Weights of a small GPT-style language model, trained from scratch on English Wikipedia.
Size: width 768, 4 heads of 128, MLP 3072 SwiGLU, vocabulary 36925, 195M parameters.
Architecture: LayerNorm before each block, rotary positions, no biases in attention or MLP.
Training: a variant of SOAP for these matrices, 899M tokens, 3431 steps.
Each number is 500 + 40 x the weight over its row's rms, rounded and kept within 0 to 999. Layers, rows and columns count from 0. Numbers have three digits each. The size before them is the row's rms in percent of the matrix's.

# layer 5 MLP down (transposed), 3072x768, rms 0.0632, rows 256-392, columns 512-543
105:576486477532495489519451544465575416463508496454442451476533523401539529460500389537528476448546
104:581560519547504463504466501498426479488464514489450487516429470530505457419523515466449473520478
098:518499461597519478475491475479534491498488487560481494513512508417477546462461522525520559453458
103:531557521578448508495508450430533528501479523517553521508486498449476475549531536478475510549524
098:524439482539532527463447441514457514494478501492497508452481515500471440563456539498472473598504
103:451459452468540541489473548493461467463435530536577434468423410543524540463440541479530498548398
100:546437476546412549504500503529421470483527528499514465480463573461569534481472528505519446475516
105:531448442565549493492550513454481513469483519511431476479555588467545456499480473495493463501488
102:466551465528503539505517430525428525490453450579508450527455507418434548522465550539500494545521
099:519488453482485514483503520496477463422546574461498500540456425447568486509531516428510520454490
101:511523498570510525503539463505431468545478501470502491526514476536525485462469469438482516552473
098:537554494473544516464392558496512522512452483518515476472523398508502486490480502478477512482507
099:519488579478543519533462506529491493495503517487467455502470504507521433509529377465484533518540
100:491517512571551512491538469479481528471538502518491492487493509421484446473515485541492545541493
101:465470475508504469456536522533541514536536544473471485496478514492497504504525457528546543580506
105:460542418481587485421435513539523496521518565458472570528511422501567545540425501510520530443430
097:470491613511500472486485499415446429550452487506533517452581468503547511513458536481472545584546
099:524483480520511537503485565496459480452564514472501495513465536520493505464480573461480512548511
100:554523530512522479527452470530446480537509553563465514529444490565510532446538487541547516551551
100:490502532457577532477531490567469451537494407431529525481594527471508478523494398513506456552460
099:480464558462490437456538527493553508495463549526497537522490538498400505501457499441509516489589
100:482508551454512533529509530426504543450469499518476461486501535504502515456452476532489491524512
107:475466496521469523486507495460518519564519492522584468472537421545498520482497529461519488464484
101:524503561542556463500507534485531471531515419462537487456578417542508457517445463513506509572477
095:465470461453557496537506549453486512463417478457410537515511446530480478494524585520409500452502
097:507450532499514523517438446519521540512487451584482536522532501533435503429486502493567524524436
095:469506483448440572479486499455531578560404444526541549467540450465505539493560498500471395555473
101:525502539535502468516509440481470455442550486478541526485509450476587451475508492443564474479496
096:487468537450442490494493437528467520552508534491545475485513470460499467461565557476537559488409
099:534507487498498518513431479524502510484467479509571513567485473467553458480529467485532553520482
101:521501560539479510531477524509468510434474454529511547520552478502529510521573522498493473537464
099:508529489538505500518479519584582557460425457483539448493515513492467561475522414565493525564496
102:447488475491474483412531415541469515535513496548538467524527535541524501499503542482476469453464
099:527517588461548548506500540479501520429569417517483463459525501444511511473485439541446427478517
104:483407502582520524525536507515517453499524502432520519497546501479447411481508520587449556538521
103:494534445480420547535409523552511492534549547524511466583493497542443575477489498563467521516449
104:472542468541493483569395618509540515493524542509445540465493498450433511439499485518517555500507
101:607505535467517535481497543462500490422543522528514487504482499482493522540532491507477538470485
095:495462518546468529450564434539519519521463527467441501557522567498525477452459440517468469532539
097:500504477425502551485486499461477497467489477556487556485453557442523499513532541535488523453521
099:443486562473496494477572534548544492537562519414535512487459439492547431512560499454525458577519
105:486518480481490497464580515511552438447518536471525489547512478583533563467532585518524538499489
096:566549565513507452451531431508411500544447508508541498533448538541509552442472518449486465537412
101:530609548463510499531519456532460553489501491528505477498535496482463553500445561491517508476498
101:480529510483544579468505483513542543493474498493414438496444447538551439515505492482483557559472
104:467521466468511531527490495497493515493474454458567482488453446493488499476478436499484517481515
103:484475392504474518548490526564469510510467456442510473510469481537469459460514521459585501597482
100:486585483556473465419527522478438563449530568572549568436534424497504522553539452503526536495429
100:444508489517447554521518511486531537539459502552532492489518473444501474483459617531490532524538
104:495484460462453508491511513527511564554457524441516523598535499467376519458474515593434484511443
100:539553542424575521520507440540521525462427538549564490447453555551471540512509483540540567512474
099:549578515495442495503525423509458508465495563586525452527513528516524522486524454494485539505524
101:451481450468540552524564514537490539470559496486501577513490507475478463459507492572485549472528
101:557412505448554535500517498492496589471499544499488454571545488366510475528493542518487449580539
096:490557471519491551515515456492527511508442559545489573539496501466592458532494532469472442526500
102:495490560400544501561486450455504482479544505533584484539491489538488516534518480446474551435452
101:497514466462541450498498538447483465525447558466525476434524481550521540442485519594486533484500
101:572540525527488540505553563367519523475500501503484538473529478556517484491500417501448539478525
104:539408502537466428545543566469482515543504481473499519459508531409559504532447452423518564553528
095:510537497522481496514483513534498508510546496549526490498487649496518488467439470503561424533518
100:484379500462490494408470407401501478588509508518488478484524590406475519492572475469493465498488
105:520430584461484517445493516474500492516484520523500508467501438464504451524530524474454540474441
091:497474495515531448531541475506526529486511510536586497515568524503567522462532583520536530459516
085:499513478500513490484462498518600551513479463564501540541521421533576466470496503535547566464516
099:483476459500519544451447494453528520479580409521516411560510476534481501535535543468530518507515
101:479473545497507479461510466487560465525485521438510546501516455431538457494559468547488479498425
098:509573557496420506455447499459500518501552469526463461503471520500506452487485374541455505462473
101:493457455530566582522410512577512468527490476484479570523512536526506530555440460528547493514470
099:493438513509497513526445510508432439505442531506490631526599513529502509618537537470509582421465
098:457479505502435504528488519515455418510493481503493462493480441439520493536501492459507484459456
097:487510504507559498494498499509504561494468466529516514474514500480582531516503486544538500545516
096:494470476489523526524440514556519481453505531440488532516521518445528445541502446535518520492568
095:541546505491512515494534482501504555564579497475508431520444575518522509515538505465457509521493
104:525485472447473510495551397424474468480545413478507417495509488508534523520476452514549436529488
099:485507565469498513555515508488488493467496436508546565534501532450502458525447476470490509464549
101:499494499468556486561482523473500465495460529527457464515511480510500458548585487497524482416495
102:493484511482541463492509536522487605535500482430445519570520517443555520539479530496538471536504
100:458507518502515522539502489522525481486539504465549509519405547496511523492483509479508449520433
102:425537444516503482476509535469442555544523490450424569540507455496532527518523490425491588461504
104:471512446491531504497540536611487529469518520460504511530503501448525559500474495525476517496427
102:489462419523490433550509486517474532509562524442493485527403582499496540527474488496479458559515
097:463496492448443513527481481435471480504454562506490545498477516492439474479502481499538516487464
098:457463492476443437507561503552535445492471482463486521463568526509552497480545476518517483490523
099:506507464509463513464532493520531427463470549504521566494487548420503502473344449489447549515447
099:471398498488546535527563506463487456471555512437497483539483500491498517483535480513520529517468
104:535484477453522493433524495531587419461494538481507479499527538561526509513511489472548547533502
107:546502505509520571540404485484500430519544506524542551534441405556490418529439415454561435490494
099:517505435514506472496473467497503459533521470498533476525532536527513542497518502515475487439526
099:502464530487503549544535548526524538524505452461546531511506415503528451522451492493534520527483
092:505536448474476545551474479613460505463504536506554538524503496500478421584484452515510510480561
104:495486439466476545479549455535439482575495460510541545523499488487531574484439591519514503446432
103:542476439563460454483561470478532564499532516485457510549520502604544446470486515506419453526521
102:479591521446527378530511424506480486517458505425513460487517469458509504480481420455511442485508
098:594548513578492475563505505512476556485522486526522558506489454552516500492527503522496558467492
106:521543487499465468521526475466475472459530470504594514542536454531494516528510544519478506557555
099:462504488505466538479493442453541388513465461492436463514479477537469429521522522556485434618486
108:568498486494535474483541521433518584563503487536581483549486430415469497487519515554479458523492
102:503522538513573501567469553491492474498516508501576504515528479474485501501515492467522430489483
093:521491502534510438481540460505488469504487469493482488509483570515438512483454518455531469526511
100:534582479491443453527450561519485483539497527496441474513591539516558530568514518526518527506535
101:476632488511488468595449436436478480479487474465532501508524495469487501448479496450493479531470
096:485406506550455540521542568432456529530492574470514479473478457507502495437523499521463552511497
105:457471491543579504420527506491497495544501483470521581579463472519554514575503538459493501514455
101:452555539528529480511577471544472472450543502485483460547498489504498423512499492457501536474519
103:543533515542495461462456413443545462525499469517480483430464446492489559497521522588460480506513
097:543452514445475477451466481543403551468474501548461529533549448525502522445475495513557585545470
101:501490553438440514525457480506481554454507525485548523508451516475466524426510553582470559510474
096:565495593431472490549517476508527458480468548459476501458501542510519472541508504489467472490489
096:549502557427557584499517522499486455478420436479462494475502561482458515438517558527471471542518
101:481534474472472532502561530492505478462446575480485463506540505485517501517532537455526476513509
099:462490587530445554412473550507479490520507509486490517522455533416498438509526458535427508538475
094:515511561549448572490538463475450560544475547484478556499508573509494468522470435555494541499494
106:580498443542469478525399558505488504586556436516480462542403537528525576517538534490456437476492
099:431523469454533504473540520515497484447450493453514517484494593626521488547565492517467545545502
099:626498516495553553574504500520457510499496538553500479457439450483505505516502447464531516550497
097:419429461501467506489504497505469566482399513480518518512509595461541513495527525558515496525530
101:558412469499529444527553501451523491442476553507508589541542480544470447540540519457451512504542
102:440534531554557558514482528472490452424461499559469546505599530557548468519574530447464461499503
101:483526519501508519487465487499462507473518511459479464514462495494447524488551520518470491499550
100:452472518498466485485558502471426474496512592493553542515488489518485496465528504513451486433550
101:518578451512555598479537542518548547445514493518494482554497486503500480527518547486567530516472
102:502464513501490515494465482515459482519571504563526514539526526473499506450535526545521519479478
090:533495507427525526545528463510503573554506525489493501484488549500524507458545508503422550452447
098:487454488565499484518516494456567564536569527503498494558470475578486508528510508496520500547447
101:521463544458460459533470496533491531457541454472506511460536435572473406554534569576474470569461
100:501512471495527478526584564483530534423491533479505488527509538502533552471498508445495529520560
106:551508525552414448499505514448529532603484497499469503587468518495451526569477549498463436444507
100:500503502522451438556505510473481512467459429490519513459485534441504595579417488519475491574495
101:512518500470519592538522446470527471453514498560479494509546465481457497509500530461456425549484
097:486541483507567544558469546464575545497425538494518451430500519486535536460528412496443493462442
100:506530526482448525430515499458496535495518500474419392513487525567529501521537470526484463536500
087:502490506441468445525523474515476495440419491522522448437530470484473496513519539433482511379581
105:476520449483536528521503480499468463433474536608463532499503402534474481497488512421528433514484
100:540549570524417516551481414555450443488491524451517524530536526529441558485471501443550477531472
104:556493470469470550597446472511545518539542520519555469570507560533478507505437544586553430481552
099:485475445458525506473498459476521455540518479519458498494463536450459509400510478433490490503552
101:469518538552508463516583521518496464503475467437521468454505476449494518470475548552506557547530
# layer 5 MLP gate, 3072x768, rms 0.0655, rows 257-393, columns 512-543
105:498493539523464527471559504457537481494524429530555462461570448497526522474497471535517491490464
103:395522435545492472479456578394443501511488459490541437486497512465484484508575495485528560507520
104:521569504450503440544455458469491511492475489486542501501505545595460565455536499523492528532561
099:481511438498526441571508597477498417506451531507472467447595479510475480467514450506504524460498
099:465567569518460532523416486561530530454517516463418521440497519495433541478463480479485503460446
101:492532544531578477578520530484453581560486480510488451510529466478507526532520531483548538464494
105:515504492494522526534483496561472531507496514519574501452411438483495476506535487481548548525507
104:436511481437559453433470482548534522471488543447476602376550550480498530472499400497511583547517
094:530501541531547533540493529454503484499517595478526543461535513499537522483546453529569498515508
099:472478546421447497563459568508505495424528489430521458464462514495484556492498558537433568575580
091:530543473474510453431452490520544511521446561465531487476513453469512454474494392500443496438454
101:532502489577577472454540491448449508435492471495470538494490497455535462425539494455473441456542
106:476488474491482476530448512462526469488485595473523529484516502506535501513567507476495458513473
099:535421424428535488492526565460461531498475481472479520494505541424433574519415511530535561506472
106:493489512532468515484509502495506518465492490421463520539433487472502540455563479579541501568486
095:435435471507503508479440561487394422552398403462494533599494548558432531409552543471502466476448
101:486572477482512445478486541473499485399559511510447525433521467455403523458592568482488492487471
097:404517452487502586505445484499464494483498416468417545402500519483466459524553483540562485496522
101:476529478538557502540550522464532486470528415462595503516543474561448503499494485561535473548507
095:509496440446488532467514597462499513453481395506531496509506505498480538524477508500528485476430
101:528549570521518475590535476455506533533431498463529450505551527491418488449477518548407467491573
106:502482545473517429477509517459527481554466427545569461476466489527531481535524505469481428518543
098:408462515536519495488470497548525513457476479481468537574495452532546555538498450483465488404514
097:506475449454483447459545583491483516525446521488441471483470527550509508500485539498533405492504
095:516477530493533495450513430512489493435562536435510483511564515468467517537478523524514484478433
096:425541411507535485505449493453556483461520506463491481375523460575534576442584541479577520541507
098:495527528493470530501457522474554469440505495590464542534404479468436530549533531552527576508544
096:462525466488543476548498471470525562594508510487542545520545437510638443506534491395508505483498
099:490491529509486490589506492498511479504511545484514524477435489572528581562490512614491499482477
103:432476465450562500492516564462547462441550458530513490466596519481528531546477490480529520486519
097:479451539527530468517516525481530583550482476559446530511516482574490438562560520548466499514446
100:431543489505518445491456551421522441528481456514462478466570454467520507473516515453474449436502
098:480375437471479537422436515479571498501523433400524421529486482479383501508506465460392372473500
100:559566492459456478507526512527493478536508526370545446515475515536479485517495467526502499527463
101:514492553575480519557365432474434545555520461503471559452463449537524524471473501547474505470481
105:533552494547511471473486608493543536478509494498463433500580508549499491524457518528489523463553
101:547465509560459490498480472498477553478509459522485529480534513528517549518478435484549491573472
099:491503551507569539570521511477467411480578556556527491560530480466532555554508503541472584489461
092:474527506486464522540466489452464469482530487507497479494526513477520548449463327497440522445531
102:505450511469508534460462527458506475512591474493449460443461447471485521381478485541476497460497
107:474457494572585512501475491491474561424485501516523556494583414421461567477537440455523460470463
099:475477562484533482453456545589577533472481549477516497502447477498480499483509515433574501473462
104:512465498525513569522491462515494547440581500474442493576571504482527417535487471568467512482484
098:567494426468486487499554466532517457567532500544530467553491492515463536510408451494528485494466
104:498479543455501477468504476564545434503511529478458495512535506461401472551490518505522426489518
098:526516455576553461544508489563490486556534451499541515491575494496502492513607587508512430537440
103:496453459522489458491550556436476499471496506486572482460475423421469454527440562458490486413495
097:505574531484492495485545492524557506476467553574534517502538537519475488485467440525467525467508
099:508506560507572565504478537490529455447521462517514629538477509534474508496526586488470586487563
104:480516468539510567494500412497508517485441527520475570489472492545477485503426559515476529460485
102:512495542453546524553508529472536554519524506490549426531457435539509499542540422555407451487442
103:505557500436485482508413534512516501522498468426476472568508505487528515489450481456491566583455
100:527494483421478526602493464470490520548540513492501507499498456453463587527512471541465516501462
100:495505538482451479524481519509591468497459534611568463468499503501492504617517507499451539491486
104:529566441460522480473501509520424538586541558526488537528521491567560526480451454540478492465575
102:532481484465465530548465446520486528510506487533514479510496472560497490389530466513498533560485
100:559492439527586563568472586518585459511522563470572507412491536538495518571530531475502564524530
103:560495536554490474484474543529475495556548501505541527524495484547522553529524549547539480488471
097:449449508472464522485460533512444559509559516544491546515525493460505522452419430531437507525497
099:505471489538500520449521524520485445494499515533572450436491506484461570513549540451532474476516
101:507475483510512487481507512481498594479522537516493516486491531454491477493487538626422574552391
092:486510550539497567516515477481545490484474430474453551463499461494430464496444481571499431455513
106:548484507476509449457495558530488460479487509539470517558492480519506512505487539465518512497475
101:460489482496432440458550488521568519557477492455523549599522522491494502603515453509519422482441
098:369441526501540509538495534489541520522483451490493592433476487447534491456512489489526502534482
098:499549375413522485455483473491468516565506477558468511500527572445573547478478492523514502482471
100:567525564490510507513502541496525459476483503494482529501472463510464464499530465457447481520525
100:511495565433481469510529456495517470523540457471515480487528450582491439546524519471485490483536
095:596532559549543540426535598558479403466546549474423507494570541537552422447467506540507509499532
099:457475528511534482524438457518572478507527551519515500553538481515496492525510544509469487605426
098:463545500460507561489536526511487514449532571519461572480494525442458442510456448512481497542448
096:475494497477553463475502486552462531504480456499479522485463469525537468450482525498453526501524
101:438538522581521512548494568470541484444465542580523566504568468526469464481569499449509570545446
097:455532534469511474484450486543509484495535547470500525523497565500489479507501458520460475468594
102:538488542474540526491566440460460455503545503460513517513501490540450541508442537568536490439512
100:562524424492436529524527493465526480483506518489531519549495512520537444470489502504432480527491
101:478455526526502549529430528536558554521527513440540458497505515535415536493524491505435517490491
102:558455510511515526500458459482497507490413520438513465490470508465513436419546431496462509485476
100:494476503509478381534427511480532545500498533570532494449535515516445504422553447489482533529451
101:568507566551573571537509527498515492508540486505554510467501495475469477502523438501468487558519
096:501540525516453597515493467485512470493528552544519470498509428579494519496473510544493517543522
100:511554462520532515479486530438458406559495501543464487525486475519549503459458520508449541504480
102:501557549501504415453495556495482499529437512488445535455508548482500489531524471535523465461512
099:508510555493441527519539470463591456532544451543546507472483515547512463478537503468479427515510
102:525485494440450522533577414576533517484445465528536510527556510459454474475511398536419503470450
111:512497471506502507505494523496421522451544537591456519502573530462581493470429519500469568456436
101:559528541475521492514516469550558436500410531498517477550495484448507499482517483498532470595473
099:500530539529518481501493544564525571450543476521529525506513458477532440515476529474487490473532
093:544501476528529441474500538484555520487467525561516486566509520513574511581500515500455526486596
108:451516490505496486518598529466531447488463525455521454496534446472537458538488454488504572500497
098:493473528541548508520534545572490548489464481528523473479570512500485465515504502489528493494506
107:454447581513427466584462537454461473564547537452509523546536551590513518533438532512537468525522
099:468417519454552529511469454509424441496493489489474543450579462466538462513531363500511545510510
102:483521452524450457515508489503536503573518547529478491525575518598469539414481473446407476542456
100:466465547489571451450523526567503493474490491531522583504466489498452489489501597421466439532503
104:536522469537514480499498460431533518520496464437464467494540462536482490543530446555525493536503
105:534494542477488520494499487502469519469585523575558453473470503459510469461462610527530531558456
102:498442473521520472498597555502527541499524538482565593440523476522540439458484541489478476577482
107:532490512569531516492549580466502495480492521513443531483461500500426558521544474498453500592465
100:567534468541505468453549576456499570516513445457491558467524514491515533506455516400503462501447
101:526547482480515477488512495465467450511467537480496468494521535527498476455548461517559497529540
105:417483478433534484503462528456520531440547507464505505466503505489517527484469526476493460523422
099:452583560449448508532503509535548432489522552475537515429484510550445511494491462530521442485462
106:535529524542513494526461561485473475495498483473554513472455517438460498456441467498488496497430
097:518439467553564458563525489434490562486442456487467511479484522513502466533435563471500528532507
098:496472430409476447478494551505484513413480487481531464468478553507498517505502543480540592492428
098:462515533530566432488513529562517498523559562576470518554464553497480484482441543558568491494442
092:462535430557476468503507539513494470489561526497454544555465501541543529431527572516552578462466
100:514471492472513512463461492464491546530411466553476528458461493471500530507525462532482458489438
101:500539548505587551483446493421500510515467475436547492509647495489499498449517501506483524490473
096:487493595519487529418443496460501482429514486574440604480508496499461523494581500540533478456484
103:538507466509490405475479440555540516543538511453493447505538502504489576428466477472532520458524
104:471514506539538513487496503453448455519472540504434504508491419530525471541424509475525433432536
101:491561539494457538467450492501447494472500488447555487544473481489454538539503527490494485471469
097:466530539518568553525518544514495485489466579545424419411422450467468575458460497492492470493484
104:502475482509440490497496409511485481534511464417524517514540484481511492566474489476477507506485
106:490493534529549544512507469450471571424484492555546483555494480463465477513533495501472399555514
102:482571486500573477535504477476532457509509515512420470424542509533488415440456465446433440520560
109:525469483509522491542552561473554473520506423520471464623519384543455465499561500503469556510448
099:492474542487543514548489491554443448597418585553499523470507500496478481514473536516491524505455
105:537454506406445555511581430456568565527492457502498484537513499538504433568495495462468478467494
092:476499493493453435524520554485562489520489415461484473587496499564464438576452465518565489556524
097:444505532526539548561591558475489541511574497525575505511514478513416518518510495503537457439414
097:401474491499522442468490490530535528504510500449452486477487475585487516528491562472553498520514
100:517539485511455498508520505493546530558512523530480427468503479524464460590450448492510483506499
103:537529525523520415512500492480530540516484438554558480525529468485565543508495444587529418479450
100:512505438476508539490548491512459531519518505476478518429507493503483453469548456469535539519513
102:546517438501533532452510526543462433514545475543473562522516467524429444582520498479449535540538
100:436472488472451532436505498508496565456486531531501515421497525550539561465525488533516474461497
100:603508480512555531490481488470523524452497458515506556474475431486476528501528488476436491563539
088:435461470470498521509477600425473527465477568517460524535415538436508496558482423491509466506504
104:486448507472475539526459500426453533475530545436522499546454464521516501534534544452499460526459
102:537427530540541451478515543479463511559438501487563516505508493538537493524521515495520528439451
105:526522511531494562475441530517520477523514479523533420432473563545478521503519547463523546483480
096:500445474497489501481495470485475489465531491487483554432559503492489438472491489447503496547515
102:550485447547464539534428501452589462442516497529548525554501474522520514505489543470559450542506
097:501443553456508480497442498522522454485561539507430443441445522489532458452493529526524602508541
# layer 5 MLP up, 3072x768, rms 0.0662, rows 257-393, columns 512-543
100:487502523441507483509536531493556541538450463495571537485562465564524544500510425531527512550446
100:570463549458515510523535448452472501498465596530535512494535480505496557437502452509470470467531
094:503501579469486440450533581504487540563490458453507527515502560537462587501513553441472505484564
097:450489466526563519562559512458438429471541520490557464541533447491565454472511490472515481459518
102:538493472493545537437597517524514533496461529505621450537480498510544519489503536475509559497399
102:526517450505492520516461511599496479539459491474484522531533474562602511466518537469460445539483
101:447469416517504456546512515481468547569524499488569546531414471484497526490514457509500509516546
110:525528524553484507466482458485421514472545470525488451439495541490451505551464535493470546505525
099:474538487428477527475471469528550520468470471526499446549511521474520560439551589517566480452488
097:560501477501526519498557520549520516500455466488478549503413484521406494488473533469543541551550
104:497499496559575503502488538498436539486469501527493504475513531483471490499491587515544551492449
102:449543525494487411511481492539483486522484538532488488521453526468545499495532505510477453489526
101:565546516484546498468492455463514506527485532530547439459576529435477510479500487537526395422458
100:493540509540456449512492492560510478444456465485469440430471496533497513609518459436503511519595
103:468487423549553469477465488453507490597548491501525506505503527495526437499501487580492446559466
095:508480498470509514495544500584533556502577516521490519496482523512430421479464519499485488474554
103:504511612530516520460517571516467451455462501445517520516479517494471469505451476404606450520437
102:492440496503403529448469487592481501454498478572474581556456518489390537498458492458566522535545
104:520494425518504508482541460538505505463496481413461528459546514526478462496483450542529487556562
096:487591546489543481495482516520541527463480538536460505474473450525477521553501513494562463488424
100:444594584520470480504537538464484557464479511462523469461468488514528508553496492508571547521455
107:535502573498514558515502545492552501430442517502524530468478412397546439429447453481514513469481
098:513502542460534525541545454491462447474506427480582467466447455471457494514485365525447523518416
097:513540426573547494537455510482493499462516549493499513524582472518498548556560540408484484392396
094:469529512447487506498483513543452526559504460492530473528480532597571484490506507499432553527476
098:521468469455487489484508493511457469529502468467486407437548524484431490526518581493485485502588
098:502447560512494475505529508508502470502505512415518416448542471515476451486437496423506476450544
094:537497498513448520509423511472580447372556499521470539490487534520468501509446494573499484502478
096:483515420532433505518504527546473579512464513499577466540494465493462531493496444467460482410444
099:524494512456531454494464524508464534493584570463503437501485478514503544516502448526524490480419
104:534474496507494475523468473466521498432507571553594496482442508476407404503480548518425470487471
099:494487453499503518514495443523481458474524568480506541540516534489552498493491538511495473466581
101:552554512520502536457447515505491485465441497554494545550530544538545558501517543486529555538502
110:500497509485583516534529519522557537477490540488578520518526469521539488491511516514456488494426
101:513461522564529484481493461576496501559406492482497462491425512557483498500478509491475501488477
101:449539549495437500534484541522484527462530482553461465512547479409533516515547497484428459558485
099:579508469492561506478465445479462462408458550403568465467464451447493502555429474473515460490431
099:559484494557521580479508467446504431535488548484519490535523533430484433513485514450494526496578
097:513513475458485548539485395428488510514552490481474524500511421444486524504485509491573513520477
100:467452479521497517535493451504494499543479484509397461472482502477512515515472509533539523479458
104:481416479540481517432530519478535558494595513439535541486465529518455501490561552573494476523447
100:498481544514584530507463517471485530529525465525497512489487534455495503458489507492463546447428
103:517559408468528532564547444521463479459541472547520408496528400460534430435580573462410473430484
098:529429520479587470541538540487585516436479515536555491495507553490498574542498476462514496474491
109:536518486498499493516473521506478510518429527485477549487475478449523485605539495527598555399533
101:515513491504520438514527406482478547445545456448461519522533423548546477525487438471527532463479
098:521511477535493480460510491583530490534548495501514429556447443476516517513529549501479438519536
096:527507463496562492515454486548475448503517462563502498517524477514490493485407468475568529486582
106:548463474479498516470519438495528481504519493500442529561557557492483480485485495493424518547486
100:504507528440537462438526457524519552535569495541499470484483495534561590503531404494489581520496
100:546547501510469504509518493574464566510544538480455484469490521489582501539500509482502469481503
103:496502451451582524544534488405539534483526544507490477503465485521489498546586503515572461473500
102:486516518459539418509494460547456474491483502545482483498478501463511513466511436530495484499524
101:515476517514477549477439485496520555543500476601491542502536475489478502453556487468497526532514
104:480478576511530521492473471518477400445527445490524555559468460456431516486468543422444488520561
101:581433534460508450461508476493474528513390490507540562421523522523543477585527491506469489502453
107:412436549515479448517447465552493487465453532478485494475540506559475436421508521572511545514447
099:542499483518596542482437472446468481504500516524468472495441459546465534527442544500486590554532
108:587482537451506543468497485504475456534464523587452539460506556498577500456489452419490433586527
094:490458510539459564390484485395533515494511533527481550602578515537518520542544588451464540568544
103:549484513513532471452525470473549448458511492468630564548482485575532524498531500464436483496516
097:459508546502554522550512496463500463493523549408453495533438507493548456484548539489478491476492
110:537492520586465513505495539453480474558511503485481461498567450572521538501498470550499430549576
097:567450447489525528453443426509495466550472442465508562501518542545443447520448465463513481515528
102:419460560458556454538497437535504544519424523537468553478487535494524564506466461428532557501448
099:533561515531490471523498473480505439475562527435466515485477517573475474577476507470505472558497
099:574463448477517483535488483524519471447503543423479502487533468481451519561479511496514557509478
098:501433564465524436546481444488516479521524483490452543483490438473483398494483466506438512433452
098:528512507549530547441492440556523481548471520489489477527480479515524443492480464511514507439437
101:539488524508405498554556508499442484483454495561535473431489506527526563556483469464427509568570
097:446563523531544507574462491542512558457579509527408477477495452481477483522483467520537523497473
100:562520416452510469453496521524491541454522507476520469476465472462476497569483586523470481426469
103:501529482465501473508547518394515488454527512538553446528513462491504514518437471532525454514524
101:469600503498526467437494493443453545416516456563501427529546496487564550551459479454443508532475
101:497544482524452456591528460472489537515532540453487486535467470497508552558426529480532468524493
101:517474479524488491495533516496517593531460469399501499507452528527453515517448478503467445526502
099:420528533470537447488472504519481493478493500498523483529480498513461515535539476483525475544531
105:519515455515566548500411484476474469484463476478491481514440482536535499573558435491440500531502
108:469501477484477515523582440513545458413496504465469470541508496465548518522493555468492464548467
098:539488476476487489552503502471474513559459504389474508536453511535534500483457553464423455500514
096:476486516479555475539540529480519518475514530529512541521556453536525521562459488490477411457436
096:524492548512427477472495506514422539496504506552504467497459502502486542448515503431513497498617
097:537499502462444521434491521545486540455446511483559472533452495544441458523485491511486510585534
099:484503522484540461525489512501479558469492527447528490551525455503517551536471451476514555508491
103:554546468489547486605515543551510514519442448520450502518493482449479503502507465561435552501452
108:442472496470509549494444490500488478461490499525601500456524458569491429472513456438462520475458
100:438488469571485534439530515515587445484503513487499506526426496429506458493468412546449473473577
100:475545508549451499504508478522502493561471420547480481494527503570466374476545503447499431486488
093:464520483405564510494505513509471473485599475501544526555455504580542494560465522482483433487466
099:525533435503559503530505454579376521504531525443437500502496472510560564571502480477478537502457
102:517540529483474487465524483586501558526558473490434502519523502512503490474481580518480475446566
107:544430451525464487454474436516516507500473492462553465464580521478556481442504457511520501522520
100:425533445598555421487568528516507559526487545560523509533458466522397494483505551527469546472457
103:481562476524511471422462501533478537483534483538533541545532423508530572498425535460478527499454
101:497538516503508474524481493526515548526533503515490460574530486491454464456460466510501436458541
107:448529482471481462493551437425516504477465478451547481515500494442541458499454501495462500467500
099:532488516571456492509456476558462489520480455493597504458444534475474493482533500453470472423481
106:498496475544515446470581499498545477523469505539493480490536416479525504440539494426510505518503
101:592460445482462472489480440508471466532514495457506447428607511476529495518457516471465524553518
098:499542539541500464481498531558465514478526473536535495511468495495507538519500481461519520466456
105:557534483550495511491446432486549533531396473486472612482553493499618422456492452533445485523568
103:469463531471554464551484475512489468458502517478552560563480461541557517503522528469578477482486
099:469478502530537469536467443517501483506487555424536506547463514461452460485465476518527481442492
102:452529488522508448514478549437472601499450461480499488533538502493502494473501464559488544551494
097:462517453460536549543475517513482495550580505511516516547517467524524485422610491509435523514461
101:464476516601554453571511476549551446513496471519467471464468512464412481487439556466519440480505
095:455512469478538427465585531511462464501493483466439523534595477520438502509469503519484540524532
088:601527508486477481480469486523518574519480467536473516461497519498434517507506576482502565501498
102:526472535465523500550422573541517449496508502526473489589496448517533467505504517458553514471463
096:498554600448539567477533523409501498459478532468524489546483531482491524512502538512446470576455
101:519493430474542525440493491472461544467495425535484549503566443553523456531536496471516549537441
101:588533491594479537518522472432525495497541442494434414527471510477458484524469521480471493561488
099:496471472556568466486525453479535416464466418496477597575490510485481464526546512580551490480559
102:479486537556509514570485523455524488506508477570499480500474533529452498499528493433480427498468
096:461566493485518423490479506444490534487438481524480458460502527456471500447486453531467493528523
100:491499476482506510475466474549532495504562467449498463476532477477530512538439538550532517437470
105:441545464498525498460510423480517446474515478476427579454498572500493519412511520480489507498495
104:553444494602442536538538558523474501515445517491486455549458493562469547497458463532468498465490
098:542483461465500517453529533486470519497535519483498523501531507430555492483519503527448485493539
107:470531441565471499494521470493546574538466500504494423498486521524516496467456466473488440497517
101:479457561504523525520520507447484605455486485537520522506498464515461545530492468520581444565524
090:451475522525543513515476475511531529502422503481487474541452467537517532512465493474557463574499
102:527489482582544552499492537570509476440487531483463456449476454523471500517477490481537490434478
100:495395483504448530440531504471519424412532461516482511446477535490429468491543495467518425488439
100:544541434433499488555496525483492459431462468436577453444495472530505490426549513499459517529473
105:453459510549469462476564508482434491513536520499471472565478497498468481431477506521528460457494
097:441433532525506496543513504464488564501540447470552554485435532529536534476510480474487501505542
101:459496450459524494503449459559502508477471556539520512559480473546522467522493478526461575479464
095:535516445496500504489493454477472541604537509527487510470470485538527530510465542508429497472495
100:481533452500490495564484486468526515492441502530436455447521526532514479536488573505482487514519
083:455525515520557548583523461511516538526485531558558515475395507547573560552443454529520491474452
103:471497532529528602521464511582515501454480525534490503526520470470498453500475542480456460577501
097:460506452494515481486498500519524446577505506445550539472489532515467489514526487473509536555451
103:607469508546537526531516465492576447539508500507483490491519520465496460419607505509557451514443
099:528413435443504512550511534616428535471506403545550581444549538547507451448526470505519572577540
098:460469486502450564530473515486525456534488486525478580432558495526605589478458528495553508488540
099:506477440453483390527519465451590489534496491599567428489536527518495491499494466434545462485510